Each number is 128 + 32 x the weight over its row's rms, rounded and kept within 0 to 255. Layers, rows and columns count from 0. Numbers have three digits each. The size before them is the row's rms in percent of the matrix's.

# up: layer 5 MLP up, 256x96, rms 0.152, rows 141-186, columns 0-95
# down: layer 5 MLP down (transposed), 256x96, rms 0.148, rows 141-186, columns 0-95
# gate: layer 5 MLP gate, 256x96, rms 0.149, rows 142-187, columns 0-95
up141 092:105088173163154181151199109158153103130104140181108102135121109071110138112126176130119159118159136106112087112141099149144079133181071124124128156107125143102148061099150115119097084092153095164100139086082152128139039092205099083089121101120136125117170121080093170106106193133114141107
down141 100:146126075140145098091150160145120187155181161072117084121108153151090050130139163125148133169089115104075112119130176137142123065124169139085142121124110148122149093142112146159106134185169082136097117112083191077097164151108153161143180094085114079100112124207128120169186125122117105141
gate142 105:116132132139102089137092141109143127119078107143121142128088107168117078137162122113097195135210127119186102122109193097067135102134131120140109205116138136126167103207186142132172164139143153161053078088128095146125075177135118135077149136144176171137100160132124172126126107078125124097
up142 112:123173141166091115155109138129113094166103166083125142176114102098084156087081117191103150103090086139151148166106097083141094115130153135060113149159102133154144076116159136107193104176175191118128130126155155126185056138088178129112119148094148198133149101093101139169128113095124101071
down142 107:190171126137117140110121121115128098075113085100165000134158115109093090168116124161186164167099097138162088143133165121153133099151141122167151130149124114099158071178103148139125150110063091122149145076135115135104171115099079134179151111087118075177113147139128158078138155097112132097
gate143 107:109093135200112160111099099126143106145124185141111147139156134161161042154116157140091127127158137095138137094179089134125180098136128139068131090127129129105130134147194094102134131181044122077096128104109083158162132153096110136143111168164127161185094089078152123164102133188080094077
up143 107:124124118135171113144119110075130117113166209037144180116096167151126161103107087095135187105167157159127093151184105141125114111128145153105135128095119163154085147089127116128109070103171148080073094134106157142155130135197127144091137111153160153178088125117179151102183201114105135162
down143 097:093099121158097080154114169105212100103100134103112184113162133080092121154087192175111161088174119100139104065122139116097131174128132134108095132118185055109135128155177064176158133120170130157167136173115083101172095092163133121140116096138116097119170129137096135167109112101114115072
gate144 099:176118186137099106128082194110147117118121084092110090133128116113137107172138144122113180103171094094065162095082135117138085159089045136153124091150160097161185098112155101178122138129178150183107140170163142105113141134085164134083187099154143149085123112123151131140075073186124118137
up144 096:093090063121074169153082133154081176156140117103140164165115095091114142083149119126118149154118167070151174129124170152149205141126129111099125123119160152083137103108162105152201129142075133081055089130121187103206147118102137131127165135131164155118077168147154140104120160131132096081
down144 092:181152162144108091093109161118212091112124130159103109128187114131110128174056086144153130125145104144104146088149132153134139163128082147119150100132108090091147087132091130144099107085136118168153172099150123182101119093117144129116167064077186112136204074062133155134164101159180142098
gate145 106:069128107142089093095122141150091099151077137153140122135045146119154107090124160181100118147179130117214134117180142193133089115116099133130109179085147145137068167153179133105118190136151146117105151115062148119120157134118122096123112195142042114117084142142125179120120128164114145160
up145 103:153123162135166140207108096114132101135110164131129194167037116096126088082122109127211121148172128096126111173129097129183133078120085120170165152099148144063075126142116140096093158114146153103182123135114150108169138148121115076134097120115038101165136088140131120121132156147150155166
down145 099:156102120127069116127135101103162098114149192178163125130125125162133133166148079155118216157049158104126151069114168138099153139091146154069152141100134183126151072133090131149113105099095114136073135169135085208134142137156146095042074155120145095113134104088114127152122152129123143135
gate146 098:172176138127126142093094136090166124162098107154133094190139128110127120177175111175094144090102104209072201160093140081149136126126125107142116152149091155181120102124095173130176123118141112123118086074099135117112167145144156133148196128056168138124140138203138134122161133141069074140
up146 096:137114080100057100099180152074189147147140087108175147154214066167112146102159119079111055160140133130137131137128107108128182116143159127104133114075110134146111145116112102119117165156099049214100163141121072141104139128143134151142110139146098093101121055140106151140113156117093131124
down146 092:161158123154139146115178145108016080086096139137051101151090150119159113143115123151121143165138124122162105164122125127167119140110167202122118141152095085105155111157135103130082077171120097119103106131143145088220146118127130130143086037135163200142159109094120117115130122122093125100
gate147 098:076150213081121118072088119155122115089137127137154174128143079106078121092153133108071166158141144026108176100155099126122120165131132160117109123158090138143104120158128083101134129128092126149125154096149072110087099061165104071148111120151155131081137150107147109161124107162062146073
up147 109:110161113147121155072100131142236139114131104147112092134080088132154097068115112138162153164104154120149121160156219147121116112144138160114109118141165109148136141088142129137108128058161113136143101135094139109110063120104193156152110105141180091122188138167218141093125145096113160079
down147 111:152134105180144118167168097134108077162145160151160141099141113087167074135162130134086192170145166157162075112099127101109123126146121094135136136182106129121153132106116158066123168098074056125162072127107136073139161114123146087087164108135133060148097108084122083070075146179127172130
gate148 092:138171163153065212099162140121111151135129097101104183144167180161126106073147120151129078126128089112105165115159137102146122102093148141085132139088112184167121109100197173091155122118166135112079196138146116125078070136122124126072151203116070112140169108145099078148125131129109129107
up148 107:124211175148135069153138160127120044078112102146148087117156180104141131158143109141119072109119126072144183126083142120168106119083139117142061137116150148103109123111183094169174149151095135190186139136098109099145133130100157101078101186103073085113158138131087110143120157121127144088
down148 106:089117155141113121139098131163139191140132133142132103116138154123146148132116122141119131181073143143096191165086155116123191104153113154133089084131149175090132174140076157094169131093121161092170092165140125141106137186080099201079134218123178137088102166089086114180114170103114139169
gate149 104:100109147173144120134098093102112082085173107145092158166167115115087124129098139135151167175133113042180150096095127154125150116163110153173106152090123100053126133158159081125050123115086143119098121063141083157156155100111111134131143162096154079130143132114123066154093079209148126132
up149 095:136155126108069075110187131177091171129163104129138156119064183133165128165135101095125135105134126159130127097122175143140166171087177110099135150179135147159158140068173089150173085103052117169106188133138151071154118111129141117069159122182141158127155176111145095181092132134136162123
down149 098:089109161132111114074106157102096156092120151156090116104113098125091143149091149085075142155073127121161134146152117138146194110144166145116126119112101120088116052162137113154115021119137142165107087180144139111179114108153154134106170118147121098129139140063221065128118118102167087161
gate150 088:116194128149186126143141097124116128132110082107172122125146126103146045070148107092143211104125110099101109082071085187095155139137115039126127109125131095130144153113122184166176141112119148149099123223143136097120144135134100151110092101122124141146093099137166127192137091101135177115
up150 086:139166134111147113179149072156146142091127139067170109090086146134150101139116099144176177096168107094096130168104065119154150151096104132104122179175150112070122117121182158149080142097105055111113119168120162121167082114200134173154102094090109178087117138095163121127133183093090123155
down150 087:185124147147098099129146206171163110110152142184176122159088132097090146181134141115131098125155113136148122125134152091147098108124165144175110184111125111158102134123136136123201114130076150189182133149190179157086111126079102097174070149138140082122145111154140162136043113119163076104
gate151 099:099134178186116113175078079181081133133092147135053108148109121110130139138181099094105157118138090103142083143106125170101108127124139155169139098165143135089162120114109135135151156078077204096088097118138105132158101133092089179135105158143066121166071089133139135083153198143130156183
up151 100:139169138148140087077089054091157174148125066081125114125075175166078109145143081147104098159089107132151085129161085138095154074156117118088119112156123109155149082039092152097131138173146134114064098115159151145159096138148133112085105147142111132172127088141164145093078150167145149161
down151 099:146148072099176179110170153113072134147130126145158094135126059096139097115116112103145164107038133154130167151134137116190157110159046135177124177112079131102151102138140166137083109137129117150141160115122137163108202094148066084161159114155151158126117115118095126206116168109106151160
gate152 115:167068156153098166099144084175113069156080096136093121125155006112167108133120134097147130176111114082148130146078150152103140134141130125124130095159113125157113099098124136167118075116146107140118133115171085100193145103123127117111134175108119093146125141122236084113126084131131140064
up152 105:125168111174156063174104153056148106154101127165149154132125052205141095152104109161139096062155137126104136112121103145110141128088057184108087134125124165161108126150126136092121132124189072133155130153152121165093154181037164163123103130160102177134131101126135092150136099142109147139
down152 105:098170185122160135104115048144145126127140118154167135129091105100142168132119134162151167149074150147183092195174143160134164136103136177117141162121166123108151091204100138115183152127034159090113188098106129153134073170137094125156141077121108114123087165080122144126129141141101089163
gate153 095:075108158129103136085092146162127146105107110101125175145130126134133111184125150059120155102111174067129118079124149120086210078199129085133175109084180163104135142125177117211123170160117120144129125107140142076114137109105092121119113087159111118101128163166128100104074126100089104199
up153 099:040112189123133136121063184108129072053135126177135117126088187056105134142140106160141102101094150131111135043107118117110170099056153170144138104096100112090133112145106092161165131081132178116139171077092111089144132114185130112114132130120137092099140114130161152137129148138134147163
down153 097:171164048146109073167131084105082215120176152147199087133113125141082163123121179142140112088119149140137126118146140147134117098121121081161138148110095105102118144154098090102082102134110094141157089170134157189158191105093118206172145108135145101129116137151095111185142110115134185151
gate154 105:142159164135138149132167117112074106184096124099073199143164119166089120123142130127072096119150166145112156136130075155142099158134156137190113128148127136194105156092175153178175130147118150138053165147090140163167108044145160155159104162104131138144083154065148084146129097123177109139
up154 108:154194061116144111133147169085129168103142147081117126045166130141156127119116100177155165116125146096165167126129136149148161138072111114129093085163103199076166167137187121120177149096108045101195093135103144151122115117140164146146128094111099117165155096169165160168139166137127111112
down154 101:123111136095109148136071098128072094155135083144205138114109084127079162093132192141099093108133141107112080094160091165115143101188103132115122104118122154051082110130108102112175074106036155150145158121162160111069148144090101129148095137115152107149099121112140102109122167205124142097
gate155 095:091112107120130155123086181148095123136125171094097100064161118126126104131144146139146091185130110107191160166084142171136166111180100197114154155157078124121145153122164055153118106177104155133191141061177147178095095148095137093123169166170149161149159132194140154110131125158123124096
up155 096:117136120113135144171105085135159075099092080154123105156079117158181132140156116149116082016068087177145140114116166127108109091126128160154118153110192100083157143122167110147169167105152157122172139187155116070143168103132098161180113113121155082082093093098122153136134128149172097107
down155 098:092084114155101143138156096091101101158200063127156128173094143192100121130160115153144145214141164111139147130091134159132154138103158141104136119123134134153124111116131124084110161120173046134111150144171141172149083119175101146143130118138034084111151109110185085088143085146062094136
gate156 109:099148210162180138113127105163155126147165090126120154113146092163116150155137153063105105123154159091136112158163155133098130156141161089138102148163089128156135156194119111128159196079180102112088173114084139147108105085145138104085101174162109127115121105121144083045151097131068081072
up156 104:063154117101190120121091128132156163117116145060127136125141155135153140099138058144149092090084126091173102207131151115131142103104101073099105099102181087152145102075170111179176076147174059145093101081138114134105117130076128078159175116123109164100134083150123110164101112130142139140
down156 105:131128132092175125146202154122092105085150114091086103080087092103137162140103153120156088191171103095169148176183113145116089136141118148196131116134114158120091137078176104129110143065107173142206124117097128115115140117079125154168100081120173127144145057082180133100140094114138136156
gate157 106:129119135080094111165104144095111063105203126133118182169125108180145096136113106193158105080115165160120092135118135068162056123088147122105121172149157151132102176178123088127082122117161116176155130111208174128095151142085171141111065103149118147064120102167146108131109117130149130143
up157 101:169137127142071131079072143160179073167128090157122153157148138096099149100137176177117163157116128102051109149106109112183104076156173121096142085148144151161128136184114131129095138100079167088134192145107118141137140107047147109205091133113169112109084089110113136144134167117157154112
down157 102:035092125101161110204086170149097170176092151082114118102125129140146094119067140117083129125135138151088132097156111150126146204128116127147109105121112104134098147164157121123148157154169083113089129139152230147082153103147130126162126107120079128148111135103131121174114221160157093144
gate158 096:128139137106102082097131143138147108094177174121124132145100142132157132087105125113060131116118139146115134158127177111119033166144134088084170114135112109127160134082081156083130103160139218137119186132184190108114134198146054147161092151101080132130120114158136188130156097136083147095
up158 104:218120115110164128138130170135124138088101125069079090123130119155142150097122077148095129097132147149127108122127151135147120156096123161128105121076160110126179125105069111210129092100097134085098120098180184093148103148064148176148076092164110165098131084203152142122129169067127161107
down158 105:200089166131145163123137142141150169078157113144141114159143103125136099190167134078110123176114145127127125170161201181124154094132126129140095094163099158220068079142111159172115130147142077153074116137099136103117099136115164159085098162145170085139146054152105119105090125151081108127
gate159 093:152145162066151126111135102130104122126112144133101127148115133113192151094142131083134142186154078047140119103097150171186160090115104172162107149089085137170106162121156051123100110087130120110100101156082115118084103132114127138200085084115122187089070126132153082113144187159129075116
up159 097:152120180059158183124148133108096104141150155103182108139177149122145112094167138161104176088153144085131133204097135158148118125177186137127110082112168141133120135104198091207164129111150103152163128196085090154115147123134197136136091147142089174097169099120160110168135121130112098142
down159 096:090125136126099088093146096161151089111131116144124137131106145094114173169095134115129129111127090132039056108152130151171095157145172150169136093116140135077155143136140109130154186084142129173127177111100097215087112158085127127100127086107087145163118101144120126189068211114142179159
gate160 097:111137149101163106106167091139135124071142161172141109164169125106057179138153140121139096209191212106150146162089100156138171120176098133128119089131115161134166094121106092149120135182130147149117131159149162134162152127175137114152085130103185152141094088133174091155164108088053106096
up160 099:095160103106090121076116081111103127154140076131146103159147100110073127137094063095148103181158137097141121112139171114106088143117130107121138106139128094207094153101100153106140072125113159158153152130098139183054169104182084132156109137134163208097128080156083115182160105134070110099
down160 098:157125147172102127125119106077045127141095086130157071145159058099114106142133148164184130126096093117114144115145137118160149111112161112126124158123192131113102169111078105129129129192040115181140123169177112072111131113102176109116150144144142200120131073110127124062096117105084139077
gate161 101:141136077102109156104184113140139180135110156067137154139121100137166122118140145130096176120098110089121211150115113098120112082158187161117109127138098107131129070121132154158084174133153146120086167096095220124108042068152136145168063131135183128115152107152142125100112147078119138084
up161 106:106078144187125121083121137126090168114124072092045111129152110152126139129173199138073134121149156116179180079138128141123105219125142155156183113150126113134171150105139182108148093134076096111171136138142182109137155145105189084120166111163181098128104145168107129145128152098149141084
down161 102:153120082093088113143127144163131167108194150121150083125119162100140075151151126110081084132117119195149166092092134141179115161133138166134146058147121161128111162054122143123194168099134114122115100204131097179091148124116104155144117111158090071152151163129166090100145169071086134175
gate162 101:140107198145158119055152145094104096102173139158187099153169152106148121150112119153148090198160144076154125145104116134096124117140156136182084091110116158152108078134091042136099109103142103118110087091075138122128127081160182163114164158158099135143109096107145083121135148089122043120
up162 100:156173089113142112128136140124135109131086158142123104122137145087133168101117162096148170113200125122115111169130091175093130097089081099098182101094124079085116114113132069131194136143133123132101120076117170110114083095066124123104145156210130123129111143164101120111077143094225127204
down162 091:162120133145135145182119125127214113204099080152175161120113109133127054074129143150121136144151097200092090104092108066115093142157098143149147085077142147130157143123154150140165098148103115135135168156096148115110093161164121104147053113125129103145103165067162132121141070154188162109
gate163 107:145130086138159153209145099111095131143112077104073150046119179168085106100099176183130151147141140166093130182124138146126159072149154133088116149153155100121156096122114121107102114173066163161185128146115139135054085116149142087135166144119096162145121109086103154069178109120125092109
up163 107:139144106136140136186152123153144113070071102083164164143138170113152096094107139142162161099162131118062153129072106136132131060131090078111115145166123086146158109093168175127157163113125163156117135069151124179116095181145164128102164106200137185127163183134107093142199129106086136102
down163 110:131143125127109106174126118118071168138101115091088092107172058088113060108126084099165129106185159101075086216102112122154172111106154152160117093152104117116098095128105091175172095149180139108146126168088154126150169113168168114116093153182086102124147125148166091091127151134130067119
gate164 098:075128155145143156102176160159099126091154109081111123129104132179092133090127129129032138117103132123150159067130109121117110189141114125163122099170136134056092054117128169143189093116112107209064177063144106137063154146146125106133104127151099113115101119180108133111122144117089112124
up164 103:180116166157150140165155097131162161154122105118128172141122164176063173113135149084188138119119159109144108193048115129127141074125165099150123101173103177174143050147104107096111143153088080101091154133140097155144118153094145159136114097068147138114125163133150157136224090109134128126
down164 108:147139095139148122127137161108155148156147132103073162125120152085169123085116125141090104144045146114122177114112154108199214112107172092109139107111132076174118117107128173197133123182111138161131143123149091124108129086193140073134122132091139140098163141136150134126192088092036110094
gate165 096:145133133154156149107105040141116133136166138152138188150110123096156122126104173113147176219044160087094135144096168118120133093148071143103108170108075166115049155150118100138109135085129094127088122115184085141134167115137138117140198116122113124158147102113126093090158101121157194124
up165 094:194149067148097145180133162103138121157120130102144085117106078147127126118088103211109119079167089103069091142163125083150075140095129174159181092115118061144127160129175160098110078070117122123105135133085106129131163104130147141173148152144140159140178101144172215123115111114118106130
down165 092:079106160120125121055185118154136144141123121073087095095107133091097147138191123095086125170201154118143137142111128128088123113137115066107091171144141173090103063102133140105142188114088112143172125097127135113141150134118127108094061089088120123145062108131070049131130132069128087126
gate166 099:111109125145107084129105123109150140160137135137134153106147139102109146132094078141120105101079109131148147104078144112085091063179205169065147074141091150178105143146119059067107108152186140104123171197157138101099127135126160096129196127118090093115143100106142183124102142059150163088
up166 097:138099173163188121130047131134103112065112128187141119119140124116085128143221124136163153165113046128212163152147117125096167131096118092113148143153081154084158123101118114132132139105074089149192088133122145117121133166155172145125158093162169159092173125119123124084137135102158152091
down166 098:133123102090117144079095123111195106154128070109106155156165075176121141112081142187123175109124209202086146115091119114105064129145092161134129126136140165160133169189133134127137131114109091136127121092148144178138074144109084103096124126158165136135163157068147089154054098146119077129
gate167 090:101162100100127080134147131181123142128097041127133113116062210147167144040121166111179174132151111134117143164089117152087137111115176077158123194101183128093134152115101088133149178094096115079171109143161125103099095087152103156146135180095096140139122117123122148154155167127134160127
up167 075:106142119211104138142115161118203144166141140153130179137123090138152091128140094097141158141173108155143129066142097150170155157117110124082095148124091106159115046087126181108084084162154140179096195125075143091093198118143147116160138140138195104187129143160097149137156109123108125135
down167 091:084099128136146132103107147145186114066096121104119128155082162126120127055108155120135179124131082134121173119083147106093148099103190049106134200101169144102158164143079090106118140147213169092130110137120130064148081123100133125140130180094102148111143186098111137148151181139162147106
gate168 096:145146096171118160137118066050130085135079103151143070167149147147129161144145086083143104081096116158153163101111102092113173089120134115159157138088109142119077090141079132100128153106083082074125098113129119118111193190092153153109153172116119062136103162126138111117126127084090053165
up168 093:111101150161141151126110120114066155150147133078084137106120102106117039098084106145146167145150120099130163094146138119105137160167089165150167155143082152132154137162178172106160143211174121084102143199098148101156150121126123130148117152165124159109154092150108165083175090058073149177
down168 091:169112144108084146138106114066122117115084101118116161121122098153126164174162127115064103148161127167135114137099096145153158088085102098111131124111100160123099111148098150102133146073095118079149117077162166130107114148105119202098112132088127138152039136089170094218114104160175066065
gate169 105:194102114175167131134163162116116106148115192147120156050136116132166110141142107134015172169119113101146106121054060111121121098148104147101154097103124118147144120124141122108113133137146108143094169103136098137161151084066169119228114159084099126094108109114135082151133105131108155102
up169 103:113086130165198075149055128095163154119179187164128153171154159143110153111144126130155115192138115158166143145143089157165128116184122153105104104131072165116155084094165140136152161118091144091059162116126110157108131091193127141114130155142159133080192092119124090183094143100115114080
down169 099:079128118198118165166175073110101095135117106150153089144125120047120105136149142171204083131135107151109130149167135141142151164119164138133099095076151184099090174130094088139124133127119115100174084130107109139122105155186080181028139115135115127148174133135166134103109136193143103124
gate170 099:127153101159177175172134155082071126134106103049098177120196123160142197179143121137100120058155135099086172128088126137140104122165133162169130119143107136181119082105133145106053129106104132113084145172125178144146171157154089151168131095193115142174148090103139131115127126129132131174
up170 096:112135178090134154136127083132153133103088092065176177156189139149097097134106158122125159115080139122134116113173149166099130128073150115118148103062188144133134133080105123163118121120136108089129129100163044108194133073103187065119095116166113129161096107081089122112099141124077069117
down170 100:129129133150099127128106158080090093135109131154142134154147111142138176110086164135152119147134079093146170176163138124108100143156162194096122151129089210084116116111136135138124108136166055139095140110112184061143148145142125180130215137170100168169174157141157058107090110160181090159
gate171 100:161123151132167140122134105097127121133134166069089158106135138162174128145096093195130153131094123114122124164115117115120185106094164149127070132094104149113060164170157154115093161200098149105114080162144140142060073067174143145158109082195090172120139083087156107128145134159066125127
up171 107:139062142171116147161126161184141109176135099146095179159136152119092160141181194104156103056141073088128188125159123155113079123108119143112074137177123183093078114105166125132170090105110170140142142148154129137132085160081105174093127088094149114136168160170148091143187155107146140114
down171 117:078136133132126163116168126124125116162173148142076074106138134140063073112119119125076055102118075100131099101116172131121072119152141162089117154123109147125126159125128129101176119157137126161170153155115164137186080179163135130110094217135119117093190164189118150096136050130111127080
gate172 099:126146158215084094138115096109052138152120078065133132145171088152072190134135161066125111117153135109103132126103112110125173085092099133113132095138091080163138134168139125121115172116190101096140168151176137138123116144174133103112116110078117090176105116185171127116183078090102092142
up172 080:110112059149105118114146127132160048075192160145124142074116155162172121108143078170135122119118158130197128109109126114123131162160165148116107171091180147127109121148113154143177107114089132104131080081136124148156175152136163183210148132188136150106163137151144122151096159135218168133
down172 090:108101121176086113070077110066149125098129144143139148145178105140115217111115146076070127142143150104099169109115132070106167091100157123081117095159128146135161119198121144131105152118211169124141183113116173108101160096147121122133137142165069118113090149133098118130130202079157111088
gate173 095:074143129118129130131142045137092152130137082165132064068070173128129082068144082127143162079134135143200109138067163131126076099126104084101145126128138093126121132168127113113172135126120129159098082153141142123146103123167163097078135151100066140171135186100130141095156150079093191144
up173 096:146096147205105068083128073103119239137091077160090150147078151139127140154171113109132120091074129152167137143111120112125098144108123133117204089082186109132146137127115155073126100138152164117129103151145145103107136112118112106147088127103140151142137133084183075175124062083156143128
down173 094:113143124053159164140116145161123042100146185152115157105161133107200133059122125107102167159142114118122118149168128115121135102086078132084051163188074146146151148147111141188097134114133146143147136106110072110113096107118139107099169083126116118091156103122066169146151163184126114176
gate174 105:133089164096110107123162104181195113110143129097090167142138165118157151124112085130062189150116148194112124149133159115098185113147093141097029121090127087134144145074138139122117082090129178116050102101147113114118120115154118115139092132124094126126127115137065120054167150080088160110
up174 111:078144096136132164129092138071076142088053106144157120083113120107122152151142140107137137098090166108068064109093180113157101115144104152147134151101106169190164140108153136081143155214130120116163181094104130128109159064128154144150107135115140060091038125132133111164128106157110118148
down174 114:131117082151112189124163157136151143131079106117118138131163157091166112192099147132110131086086193098149148079097098112149156175165123120138145116174145136140114137159150076150170137184152089139200182141145104131119136204126099098106144191151148126088058158096104138112125139068092189124
gate175 098:069062075129155111129105111092154123126096149116065127144116135153180082097114110136145151130124184141104174071173125157143135114153167160147140120084160142096198167115138165144146093081110196115083119115146147129103114158140078139162111133139062159080093183156172078076138161098105118103
up175 112:098122123086165161111133182185149106147137148137158110117103078105199182114156173145144153142169135119120106163082107200101098152121156105083129113118110159147060107100124184147131085101125114134165093085111139143198131132138138154136115160124124144120183047083065141126157104191095114093
down175 115:125072095098116100165098151139126167159097100180147081122142155074132151120120147120149183173124149146123123111117131131127104122185141099151137144098100130190139086091155168174069130161116108165118069126160146170202155198143104152106144138132125185133107114142100022066155103119165130124
gate176 102:149090117169171118139095090129094137128136124123092142085123156088129102167102081075120130204139123109126128110116152149071092136136100125080103157096156180069068183111150115065121170037106169125136123160108127191120133119135087119082105144125102113169068120170094115105098125175092102154
up176 100:162184129126173111111091148169125090139112088133109173096079121109148113160064040113140134171158113147147119109150181126149144112113103097148153117142136147134116208144119156153158079122146137115138075143138137081088176146097119095094093119108096192096079161171187147179156085160097144179
down176 101:115062168149108112141146140122154108094151118153126116143113122078084114189094177123161161129109145129090200135143112123102102123149136156099133133118181161076111173108081138143116177100090179146049171189126102161169145115095110089139117112122131136192117110178048121093081129094127129191
gate177 107:076076173151122218164087128146117092175150140185093139116147121113159140157130124125114069171225157146095155115125110108134222140122107168152105071123115110157119141108097192096098175133131091133146119123116131158111100133109144131092120127155077113146115094131112121092083127102067112080
up177 106:124137123122119074177178133102135087110149094131111086129093100063168063149089079147125148068116063078097090093161095158113114084127149179107101131166085152101135162142145105135141084135092170137134058156115104201132087136115181091122097185154105133129125144128180099171129127141099144145
down177 105:106121119142174146134081155120170056116075095164201085147121159097131134166146172150110117144158145124166150090150085127136178171176098158163124154094118066115094124121102124111156107097089137093118121139165097180198162176130089127098147135135110114149113170160150131089157208180090130090
gate178 105:109165129137127130174107066120119127130069095128143184164105059123147150094153100127070129122142102107162166080154175176064158165101114136135161084116125172119084117163146147165170104101132140138161067122118111155101152075142168131095081152114098113160085110088173158081136196140191130141
up178 104:166150110096131112114226085163118098102089158142121140170116151142114157124099110170132102128143138169119109154124138209124102114119081120104150157116172155133119141145113153125138119141216124146093186066131104112095067137127109088077073108134065125150115128149083130097193166094128191168
down178 102:120112066090104164101091161109139179111142124177130091144093127116138102104134168096154121110089077124141150120139097100161133154181138056123119104131121065166112102133061094108135132114091056081151101155085036165170195099137150108193127126126127100114130133164134110133163188145145133152
gate179 098:121073104135093125131124087124139121140120115123058102158121128069134152082123066131126091111153214095136095140119088085137159166101100143133139108137174121129092079093114169175215140140134168138083167132173125103100133099138120123108094129167121140113088139182140170107062185134071066145
up179 104:092145164170146142121167144125151107077100153106165106089181130139076099130158131121104070077093107175107166090143178071140040124101140167129109157142086166090103151143132155103092129201143119070135145122130142147129093096109115105104104183138158093105115128094115062099161123115154087196
down179 105:131137144124126116179163107128135136112125080167090157121086137152181154152083108112146143166119145170170112117157139198052120101111189113103092080148117156088124127137115093101136130152103127082091172100150126198096077093161169124100153189085153137165110097102105059149164144179153160078
gate180 100:104113047162142154115088080177123135095148169098055065091151117109146089125115092162105132126161143143129119127136082104117157157133136158108138132145172165109119073157156126190130114132164148161059149056144121137142139087099141164185077124160162090122125095097102101125081119077139147060
up180 106:182094140102124163092139185090103140124104127124086122124162135131166091186121058161128090218128147107125140138087126144163155099137127163087078177162119073126190140148131157131149154166196096135168142138077105111120132198129111111177157097156107089087132178129130138103149093096161112083
down180 102:141102118091120173161078139121133118079136159180063151149098093099145148146152130110110122120082142121161115151191119142136132141137135080114112132062107129107115093060102158157162136191102072151169106162145162123097086131119123218089172089115162095092095181201145115142163163131163143147
gate181 096:145149144169088119181159101105138123078096181106154134138160079104142095109048147124132189137088134085140125083105121184117158143092035114160096150107177076150164137174179131111159168084116129108187142138114145126094118105137150121172133125076069170130119143172098126154110150083125134103
up181 097:102114113093160060136147151104140134072096144169150120107147057126120061110139206172110169132109177090146134103076206153093102127044101104190133143107141121108097144160149150078115089106150112134156086142134132130120148147124138089176125110145083097098099075160129110122099112095130085095
down181 087:135127155128192137154135159105072055131153109146148095155122107094097120154132126146144180108103124173152118168140100147099141109104129177168165089149134054170169115199183130153140115034146120130156147183153135128163145171170175070127171137119156127112097126151143138125150143128211095121
gate182 093:149151057072191175131145131120158134089109101081127110153173121121119065170202140118139120112146117162143187173162126073148106102136105137180126187091129164122127144128110161145139119095084117174176072157107079094151097088135097155153160072086111166139158121110106162119160176104116094118
up182 077:116090124183072153131099144114177157109115108092086115167059105114163157162098114102120128138168173157103128140085156085120107076092144130123171112149059145141124102139156140108128152186171131160123171103214076067117182101123096095170124160122139176134086115109070135101169127087109145121
down182 093:153140086095193115164128135112163104108101122124132162101194117085136108148158147130141060113115082134197160135209140133113123133117086132159123182051147137130133170113082178143137099080085086116161114163073083149115068089144116163148167086128142127136194127102143153130137143142138067130
gate183 091:174148103141158111135128156132155076150104100109142131126116124128143154087123156102102152124092109166199081197096140124109158122111126092122124145182127121208108073075122094089128119153123128124151182212154124172098141134063105110110163126070161161112155167195192100138161127165087139106
up183 087:173075123181122169053096157122122105114128134078096120114141125137104073172126093100125124175152125137100152181215078082102129138097137079094080147114138129102170145132077151123130206141136113143119083161096137060156096162073154148116130149131065115143089109090146149117124130157133080101
down183 085:103095095111133091172118092123117154130144094188100141183098081105084162129132170135062173126083130139144060113122139089189124141135119132109143139134108088142107141132130132130161044148152134148151112084151131245124136071126113108132127137172144175163217140145106114162155102124105151128
gate184 088:080147100088159151194100131141113190128089175130110194108072087175114137140073117085109150145137127101064156161122141098101126110077153133093071126175161105110095097161130091135114076156071159120144087121104118160131171149167110162077089071137143155114165082146154168144137119138107166154
up184 084:091140102076154155144121120164096171136061137085129174140125142181113153097160109085119136142112081167084124132141147109090183078114137143121100126098136077082095072165090141136135082105098129154166112125106112111119141128174101187094108102170140166150191082079069198175154157112135105160
down184 090:151095132143070151112079168146176088122150139104113103168107115156121105154123153137140162105133101138103133097099088119147094155137119139144152110100076167138140170155115166137160160073135157103146154195110141147128100126050095144194159186172169071194104134156051103135090191144164152106
gate185 106:107113111134111106167103078148139152126113166147075161116166142138155130137098107129149145135164135176117063075080090128191134141086118177153165110117186157110185069114132183135158182120124151093174182086155095133130113176074105146124100186180110145106133102123094091137090073089147170126
up185 109:161175143131074149105125209146121109091171137092130113112097070156143173101095165178104110139091113130221153150130108135097150140182110173173154107158097153154120092147125196098129134154125115123155160106180183137155179127124145100128098130158150137059143128115167106095078102108111080176
down185 112:124067136122134136133090175203131159112140128135134100128171167082080157124105116126042159186097115119071136043144133169149075123111121163106070095104111114147078109113105152143165146151113140154132151050150130104165146163112094135055154131141112096160089155168117108167085130141121102125
gate186 101:146094131166067148076086113135149129046118182123127152172160117096111073153144149128099165179146144127137076143192142117153134067134198082117131151134162156082117114092088144083108166130151140136148169156150081148153132164100107076157130129143165118144176191126195101114133081135138089131
up186 098:125126116122165153101170108165124111124123098090123104121156120168118041121065174184140142138163139111161200144196177137128152152122162135146102151143158109150142081147083096153161094125089093139167057120131164144098092147161137095043087138095142131092158134134112130101125081054115089114
down186 098:142057145117166124107135131124096077130122125137123153144052139179154157139131140060158106120145133079122072143196152203082156165156134107073138094169130151136090181193148136166098150110097133121084140091118134083148120093152169110108080119120133165192105099128099118161137102168126108183
gate187 106:140097073163110143096082118151138135150110125182128148128140122137135124137131107130139132140193068080117166105142161107150116103099176141158110114133070093137105094141166198129128110166076151108133069118104140134154163102135115156160098154199176143154143094050158152141107176101235086104